Each number is 500 + 40 x the weight over its row's rms, rounded and kept within 0 to 999. Layers, rows and columns count from 0. Numbers have three digits each. The size before them is the row's rms in percent of the matrix's.

# layer 7 attention key, 192x192, rms 0.0996, rows 57-188, columns 144-191
098:505466602376530493502457485546474575571513469517493482551464572621518450479540497432482475495477468517391533508453543496527487491533467491592517
078:537519458461438474440468439531512480447477521479490550528571432527519556499529460458519536549504504510526478455430442520514479517523459513515516
082:509487569511511550443487553526505523540576453484515559536450503473501393528508559520450480436536463545506494462520508521473469420509523549537489
083:479524461451528460520512494485516507458399564513470489465540458556517556488488453439506496430442510486555454454389454512498544467516492564494477
095:440446478487523495524479468529499561523533590497544561495481552540487488454580484513447529407480476504504516523461547483517474542534499500547495
086:501514539570519459568547505417549470530458453496460524502492517515494522480485559544435439437421507460554452546501410436486496419479457525480497
080:539539521473519586534536586451494479556531509504497457474535517430483472532455497510481494494546451466470461423501482538475508443472587560545435
126:414532467487508494505506511567376519470526509525497608519552464481480515524469499434546470479458490474461514514532509472478501547469497433497570
118:497459516535503508562356470511465502462488502514455448483477502505502511537518472504503540530473580508522512494533550354510483509487504516533519
125:549480422536478532451490493484479523477547527476457455453603484528469577449501444535575490474532522530496478516597457527536407564463563517492509
094:519497485491485560480534465497557581504453500482495487459549494502462537499456436487581486503476472499525456502525412567533554524457574477527487
123:530449411483497518517477495601502547454470543520521506451498397496512496488462492483586487515449489544500516461597479502564548577561509535517483
112:475515543527499488477515429453470444531550481455514512490529459455532514478478447504428495515485441482439581439485503518447478545513403522512532
118:564482510506481465489465443501483490483539536442500496499498475557523507452571472528466562486456533546472423527494467553577437528582469484470584
084:463557515490435423504547472545510551430564475584502534436571457591500458537462468467488505464475451511554516494429550477473514476519512472512507
081:537501573474498528486495523557528499484485494585505520474475575579539491552490480494542548456555536590483549458530455533551454466525523482439476
120:495488496508495540511436456559496559428508479524549534435524480495449430507526523471595534487449461562572500495505484500510502576493539461493552
115:607495520523496515465468541511445489515515468502481536494426573529468502512523534499489557482509523557536425498546454567527408497519544530491450
138:454453440493480489464497499533507542414506557475484518501525505545532522467573512542544523517489509457433511474572438537582496574520524429458486
125:440455530516515453505464493515433496472467561502529524563562469502513483510514554481487513479489498412468483465515492453505490481528534452419424
091:567458507542525466451440473490547456557510499452461464472451534487481479494525506502463559537511526544492461533533524555433458398461532541525483
126:493500527498561579544482467476500441465511520525544446462634442495484477521556429499527588500515489520542500443529577433544469499511456476474494
108:464466451521532433500393536575511504539524465526478510553443481529500520533460516529491490465512515455478507526494520421456545493498465524534531
109:497504532521471501512501402514462494511485513531550531493540483458543380490493539537507484434515437552504543482647519531512419465536462431482463
129:485473482487521491492521549593463425525473549485496499487476512483491564474446537541488508459470499503445488545552449516474559557531549563510525
128:570516574446531559464466515438484465517525432543515524526549496499517487489533500508467508547448560523463438459488512509507446502564469437424488
136:503481441509454549514513587504516461568448489464428475500504506450484607486515446515493497572511529550468477548572525473508512549403540563534508
131:445452421489486456505474507496553503588524598506526444529446514475530510528568562532464505442547535427525513527523549543541497424534480489468466
085:488517473479455423467617525569518548514455523536499452559557530499475524525489536549522445510498497456502527494498488532497539538523499492529480
129:524527595546527485523501464496507513384457534547595547491563413433452389527480448401519427499471438517503484456449574464486448503502468483490419
125:510496454489462449421529505474578517571571539514493591477435474492505504461498494563464484454546570482464490500562466547518494516502466544498465
112:483514495512502524508407497469498467507490508438485480485463494512482525505529482494481515507504529529505510506546473506506485558489521515499488
125:506545488569493510469525523532463492425508515533453536452483524506510530533494461415494511435531468580542517470526530488465447536413584554518489
137:520499458498506542491494541504533563451538512553516472451558534535473497530482530479604455429524482507548489492550438498545481490452569486505490
119:469546450457459586498507524522504618506495466563459536461548478503464510543452491468632491497535462507532513545476433541494562495433520495517544
122:518493414501455591489473500470491523544440440500473467536505492500449582498456465594549525521488528473508510498559452471586556479473524510522544
133:413499380507490490506502531514515583462556535478474482448502490567486535488505488498617497494546462520578518524515493488552476581436542478452553
121:574489514543447537433522468545496487515494527463475541398456491549457550461512484605497540481482498519503487494523496539565467533535447559456557
077:487487496506478405503507470554440596471544485549549543400578505511493485518460465446482524531487462521501488485502542476506482496570522476460510
095:497450503503498532456538537478492462475445529540462505509527560495485539487582501534537475426567542506473444510544480503574445448470566508492467
093:456480450515528486454463521477519478540549485539549515556497540517477386549525510453559465461487542546455529500491451526433560423516473495513475
071:521512540497537526537514504479489484408509578497559463509541455625473540520432559459524512472502442506509503459459534532461448466604470515499495
091:516536557496519561460499511463408435518428527469464526432488466572509518488377517572577488490489484571500435507477477520516461525504485532430532
082:505531499462458631499509506431488481486457458517445458487531434437447538497458517496441539576465486486529460496463497496505523437535460527544548
103:511528504528429470472474455493435493485521495426461494409474516503539498468452459529473466513459470552521521542483503511557463531499491528524523
095:547479477417545483568514479524514471481509576476515423473511457486460575479499552543551571456523449474518486543509451485510477498516507425538500
076:543526555455428532559542543478542528437517500471499521446497467527444557484525553483490520494528481514527390492496586489527458458500539535507474
095:564485499453488507555482510449492460495543527467493475470554472481486491520556524489481502473491516512500459544431523503556443427538484445526477
110:524494582479540532515532546494450444459496548466527491533541467587481490501485495466465478449471451477475498426391566508540452461573454505503497
093:547485607482531575518517529517547460459490476538502497526586458508489439534529497471490465491440524440503549474455512491509498436526500453533411
104:555491477499442476493480510520580484524509474555490485541493540444464500488572501451527468519500548528513447530535424509462543456439606558492496
109:548566522502551548566523497497567490487562490505461392553480459578496499499455451453540532507458517427496520500469573522534513432479520570520522
096:538469513494515473604500445500516470444490518492465472436569447448469575489528497529545552413524504451542487527512515474560417499511530406502457
096:480537500537442526484483521575531502500494433571487536514483459411507510550525441492442532605492507515475545481610466502442572507451515520478518
103:507540491492399485480520478494453461548490478464520570552504477485536513497561446516394467474461514485425492514534507505608455554528459491532529
098:518567450537494500526511475463529486530513526500571510535496484503505476492534502450540517502492580430433452471523562511541546565541467508437503
093:536496519502553577501496495479543445480526499521498455533582465543495468552502469399476510467438485426464551441492529527491540460564472443541453
101:442480450519582442550535441564524564474534563519574447489499469543498557484494518496506458478512480401538596526470493499487487566538554511485498
090:506456401447483432527510490512465490557462533471468476479483505427484543466496519558570523531584486571506441624564418484544457538469534470517473
102:490517430532454458450483502463516521523496514452504548524547514557521401496515473437508449481534536473444512475480514525523484519574505463479458
104:491476548494532461497519444498497524482472526462444487478521528569511435477498501501546440418495531487529543506473455514520453477508519472566405
088:475440500498495511486490502470471447484430508537449479467507474471470445534484555487574436496535536563473455532547480511470492470512506472494444
091:567439513477472513469488512464469459534488513483476472479581501535507581510513485498515447390505489531444479554481511491577427483542532506560508
104:511468527534512559476509472484516478458494460558430506407557496400493502515501443544531509486520546505527542515569419496519474533479583438501399
111:509456449455530418560510498496455508573442576512508477548516533490514558474513490549505494479575531403413474532506531475619483492466537431500544
104:495483504487476565485511559439517448472475440568466532564489513498478495523539499476487522498512520539462433432524547525497520427488475529522489
109:511505449473406427487491475556483450553451445539481548518458497486520513502540460551496450512482528511452486565589471525568459534449503488504530
085:486564498509459527462497502428487448539532502446475549562524510515466363477501487446508513511447533516470447461449478520508507431543434502511513
099:516514470517453499429519490445522457514500499499529553477571474465483487482536533492476473442544544534478461539540457492553455529615499518521426
118:567573566485427500565501520523488479467484441470472545563499428494515503522578521477450524513418469525489450510518563486551517468503390485513518
095:496476435512502451513495496580489547409487540524528464484461536455505533468524516590546575535501483553595539543504443490455512545429565511419495
095:446514477477491513541503500514501604550525532509459480512506504502543536461504468462543492524513517466442502556563502484571492549587580446435526
083:522494570449553519501518500477539496415556510457516377554550459601522443503473533483484494404505528421470480485459502553528505481492509454506466
099:524512569469537491531551524428500433489532502480507456513506530467449481513478563539425472480482501463496514457431544483499512396471511510569510
090:544474539519474468543469503427530511542555530470503563548489495438520455495554528449440514589485521465411476487479545482483452484506534519542539
103:483536536500456567534495479454444512493420456476482512530501486412540451490561526566429545568495530485450499511529533461523476452473424446511501
077:511531497513497467463495491452537530558513522508534556478402494467516465475470493501508470503479425521487513560446464461441520570503545568515530
104:560527499468497558480536471518529550449471500495527431426506499516513488493497507537520553543487415511583483539541499544518467509446519444508457
098:513487454473456435524516489541455509560493494524510519540452508517451498511493496505521480494490506507508472511449498449438472462447490567534563
097:521525483489489483427536503530507458567486531450509491410483481524501501463484548551517477466526478437465484558468447509507466442509500472538497
095:501492526505485534492542473468486481432473514487560512553561485567488546542507510524500494518592500474570454450585507524506495513447469444536465
115:447501510478541523580472564504548521551518446512417467612430504525455485497462498504478446465431547493456521489433487466454611411466553540507545
084:488543510475463461485557459462449478492508513463534486478577461457516473504576511489436516513499577452464423515491535520554451463480417429556532
102:558457515508525541492467514498445506490484513496540460432496410504524462478542507518505439515453446452493506573484504531474490583486414499474442
109:503525514439525596556463496464473497462424524542518491503562470437518522516545490496492516536508507561497481477539530397513476492486506485534549
113:479451497441504538535530586469549540468570520528441465579492472566547510523501506414553482550523526424474473478435518512531559518493501532530566
089:460517553470520505402533500559442525455470471454512478482640503526498479502552480501510490448531538560530469507504460575542433429458465475528496
095:456518409532430493460489489514467464548453434481495549434503550452469514484521470550492503510485540551622423518509475455501433491483516557578525
100:521529446506445519468526511531465485461424521551528516417546442510505549506532464520591509462470465510589451562523445523506507519484450499538489
111:501469511459519545536484483505484465493599464468523477611513455541470503490453531489446551491511546481393482440454513511516500485578470486417591
112:541495454481509543535521488495570484534599524520449410431459490504469564470447508544540511491487471497576436539519469525495514534559573471448478
094:477501545542505527530531488502560564494547474493479482572480502458537464505471527487485534439504492634484536494480507479527562571538537469458488
076:514532535507500536482518444529463461467522511436554511459541483515507482484549520507472569508518520523545451475562502534536434474452491430547474
108:525523492540530507536498498484526544476502514513510502438495489488551524517492437517572489475465439504584498508510482486498527577489495471435495
115:499517449462503523488558525556516551428517507562505452468588486543499520506479445459571546516514464543573493537493457588541470543508503476466523
130:490577468563488450488508465514467523513414539481556500446579529429526540470569467573523536504457493516576466510615460529550424530509506456406498
107:510506529528477502484547533450516450596560514476525526540467502500485466487473518491403497537473503512420500445451490505480547478546483584464534
113:458498473501493403467475503625423466516472458515493547533486509494441517504510452479507445484449529446471513496497430558500564555528450544520501
099:569483542615522464509472469522478447480504486466516467518522424456495459524531521503467563464479505551491512478505538512498421500469430466554493
096:491485433609506446469476474570460494469516479482517555449472458578493489491498450486529511460465525468552502459532504551462477592485433473506486
106:479517477539553510543436521487532518495508523518460462514487510527485541541448441451571495489530471500489537483532460494505573544531584501381509
108:464502550579477467480495446504450473523482471453550594512468450492588449480518489485438505461533513557474501472418468479506448586458352508554508
082:453491535499578459535455556527451479495529494516496516571509558546500533528475477455517515470539495538461551449462468505511569523544488536406495
135:511502493519492615567466561535474568453485513503509470495566455517471500488520477464596503512518519493503500491526443484545484510495528462459458
093:514518488519535532480454487417439508509523453551463527513486521552459515509476492545494447480452524459452551488519503481515502600482514504481556
090:550546505468466506442476491570492448547458516507489500452452515490454539545540453412465494515380512497506541495518520512454501514467529506474504
096:450452479517529456501326450514485497533547437497450479510436483500477517528537506533492529460515550490472548539570541437524480529494508508529524
123:647494497524477533465480468548544464479499528474492451468540500503477518476515490517541537519466518506505420504578471468517457506485500518461529
108:545515506481493504478518516502607499474528539462535426473547501540475503499527515530530515505510489490553498464486451467506477537503569486457544
091:482480529512522480442477418574483506428454526495510549492478462476492438534420476406561515467449523408503545443412548451480478564490451478545478
096:528497480512469550476455435509430559490558412515496560467509475516477454522551442536523473502463481494502557498524499521528493531491600491563502
103:482425509511451473515517546541515460477470484520462453502484566500489502511528535498418519491553527489515469510490513506472494438526497529505486
093:471471534523547433578479491485488409505475534505457440551460564545515489493542519554442539507491536511471490567506582445502502453520428486463498
109:519562501501512511454452557592499429485414520515518510502536531563550496490558440498536482520399512598553543437512556540516450471439460512541525
068:479515438527508475527369546488473535501560434535491477517474567541497456538490521493549445440512533469465520505505489471520515547494560540566500
128:502509511456505555552489550368543511485529552386480450526496483585529504474471559536440491478551556527486464486483459535535487478505472477460474
113:618538558558455453423535434458491467526517532494461454476450499495497454450501486530424482483450443482468499574495506476554497533562469571530511
113:524513485502420545504495528530491545467477531496480490433520485584532530481518496565552474509490532541540440542490444501554490542461509500462536
094:492515494446477450496639497498503534494499524493513528520478531497560552463495523505488488492495488491497479499464540543498501513485465473522527
127:551495480395475533532545499581530518547493551518497499533407595537523546475560440524522509546511477463538455526528469439505543494467491530448550
133:538469425455474569486467486545496551485487510460459490414544486531477579496540484504591518546486504544505437487550431497536492506477545519496571
095:489463504486480506496593503479499505498500553489508480500535496472523515457502502515463519527517479520457485492491507526519483479546468493472490
071:525523499603512518477448466512399482494458471561492516493536553477501478502531447436554490455456481542494553507553467469480454524486528487483489
133:503507543484505448499563497517466460589466438484476555521436526426569455511537537553448493507497508460459523526502554443456538403564461535542487
110:541525539502492472556444544479513426507521534449510482541435515508538538521485514473380514492464530463484423476491568446425515467562410525501464
110:478478502508542462521519557466523500508490463510497497577484525452538453505447531487486469567482546439557419457487589523412473428429536493515464
117:504463499524503473532411517540478516477491511536487480502478512519521526532505497516501519514481555476521501492498544360507494492510497516515512
109:526442577494469496523490435534511496501453573417552484474476500474569528479524472520480569536494528549458458470590463526513449515516475450437502
116:465488504424549502505461511490512538480522571422565525478454445534578538499532492486468570490512479513477442503456543494487467508520421447483491
110:556501495506499536502461447501471456462493531486516500485531458510495514477464469504483499520469515542536465481546430458554434571481531487462507
110:452525513501470588509491466457551536501484468463466489475596492486570533537478516492527475496521545541467479478510491512538479495469500442475510
104:502459572515509594477501486362530544437442496422502429457493486486522509442480532475406471520498478577511502493450451556452444496508486475511502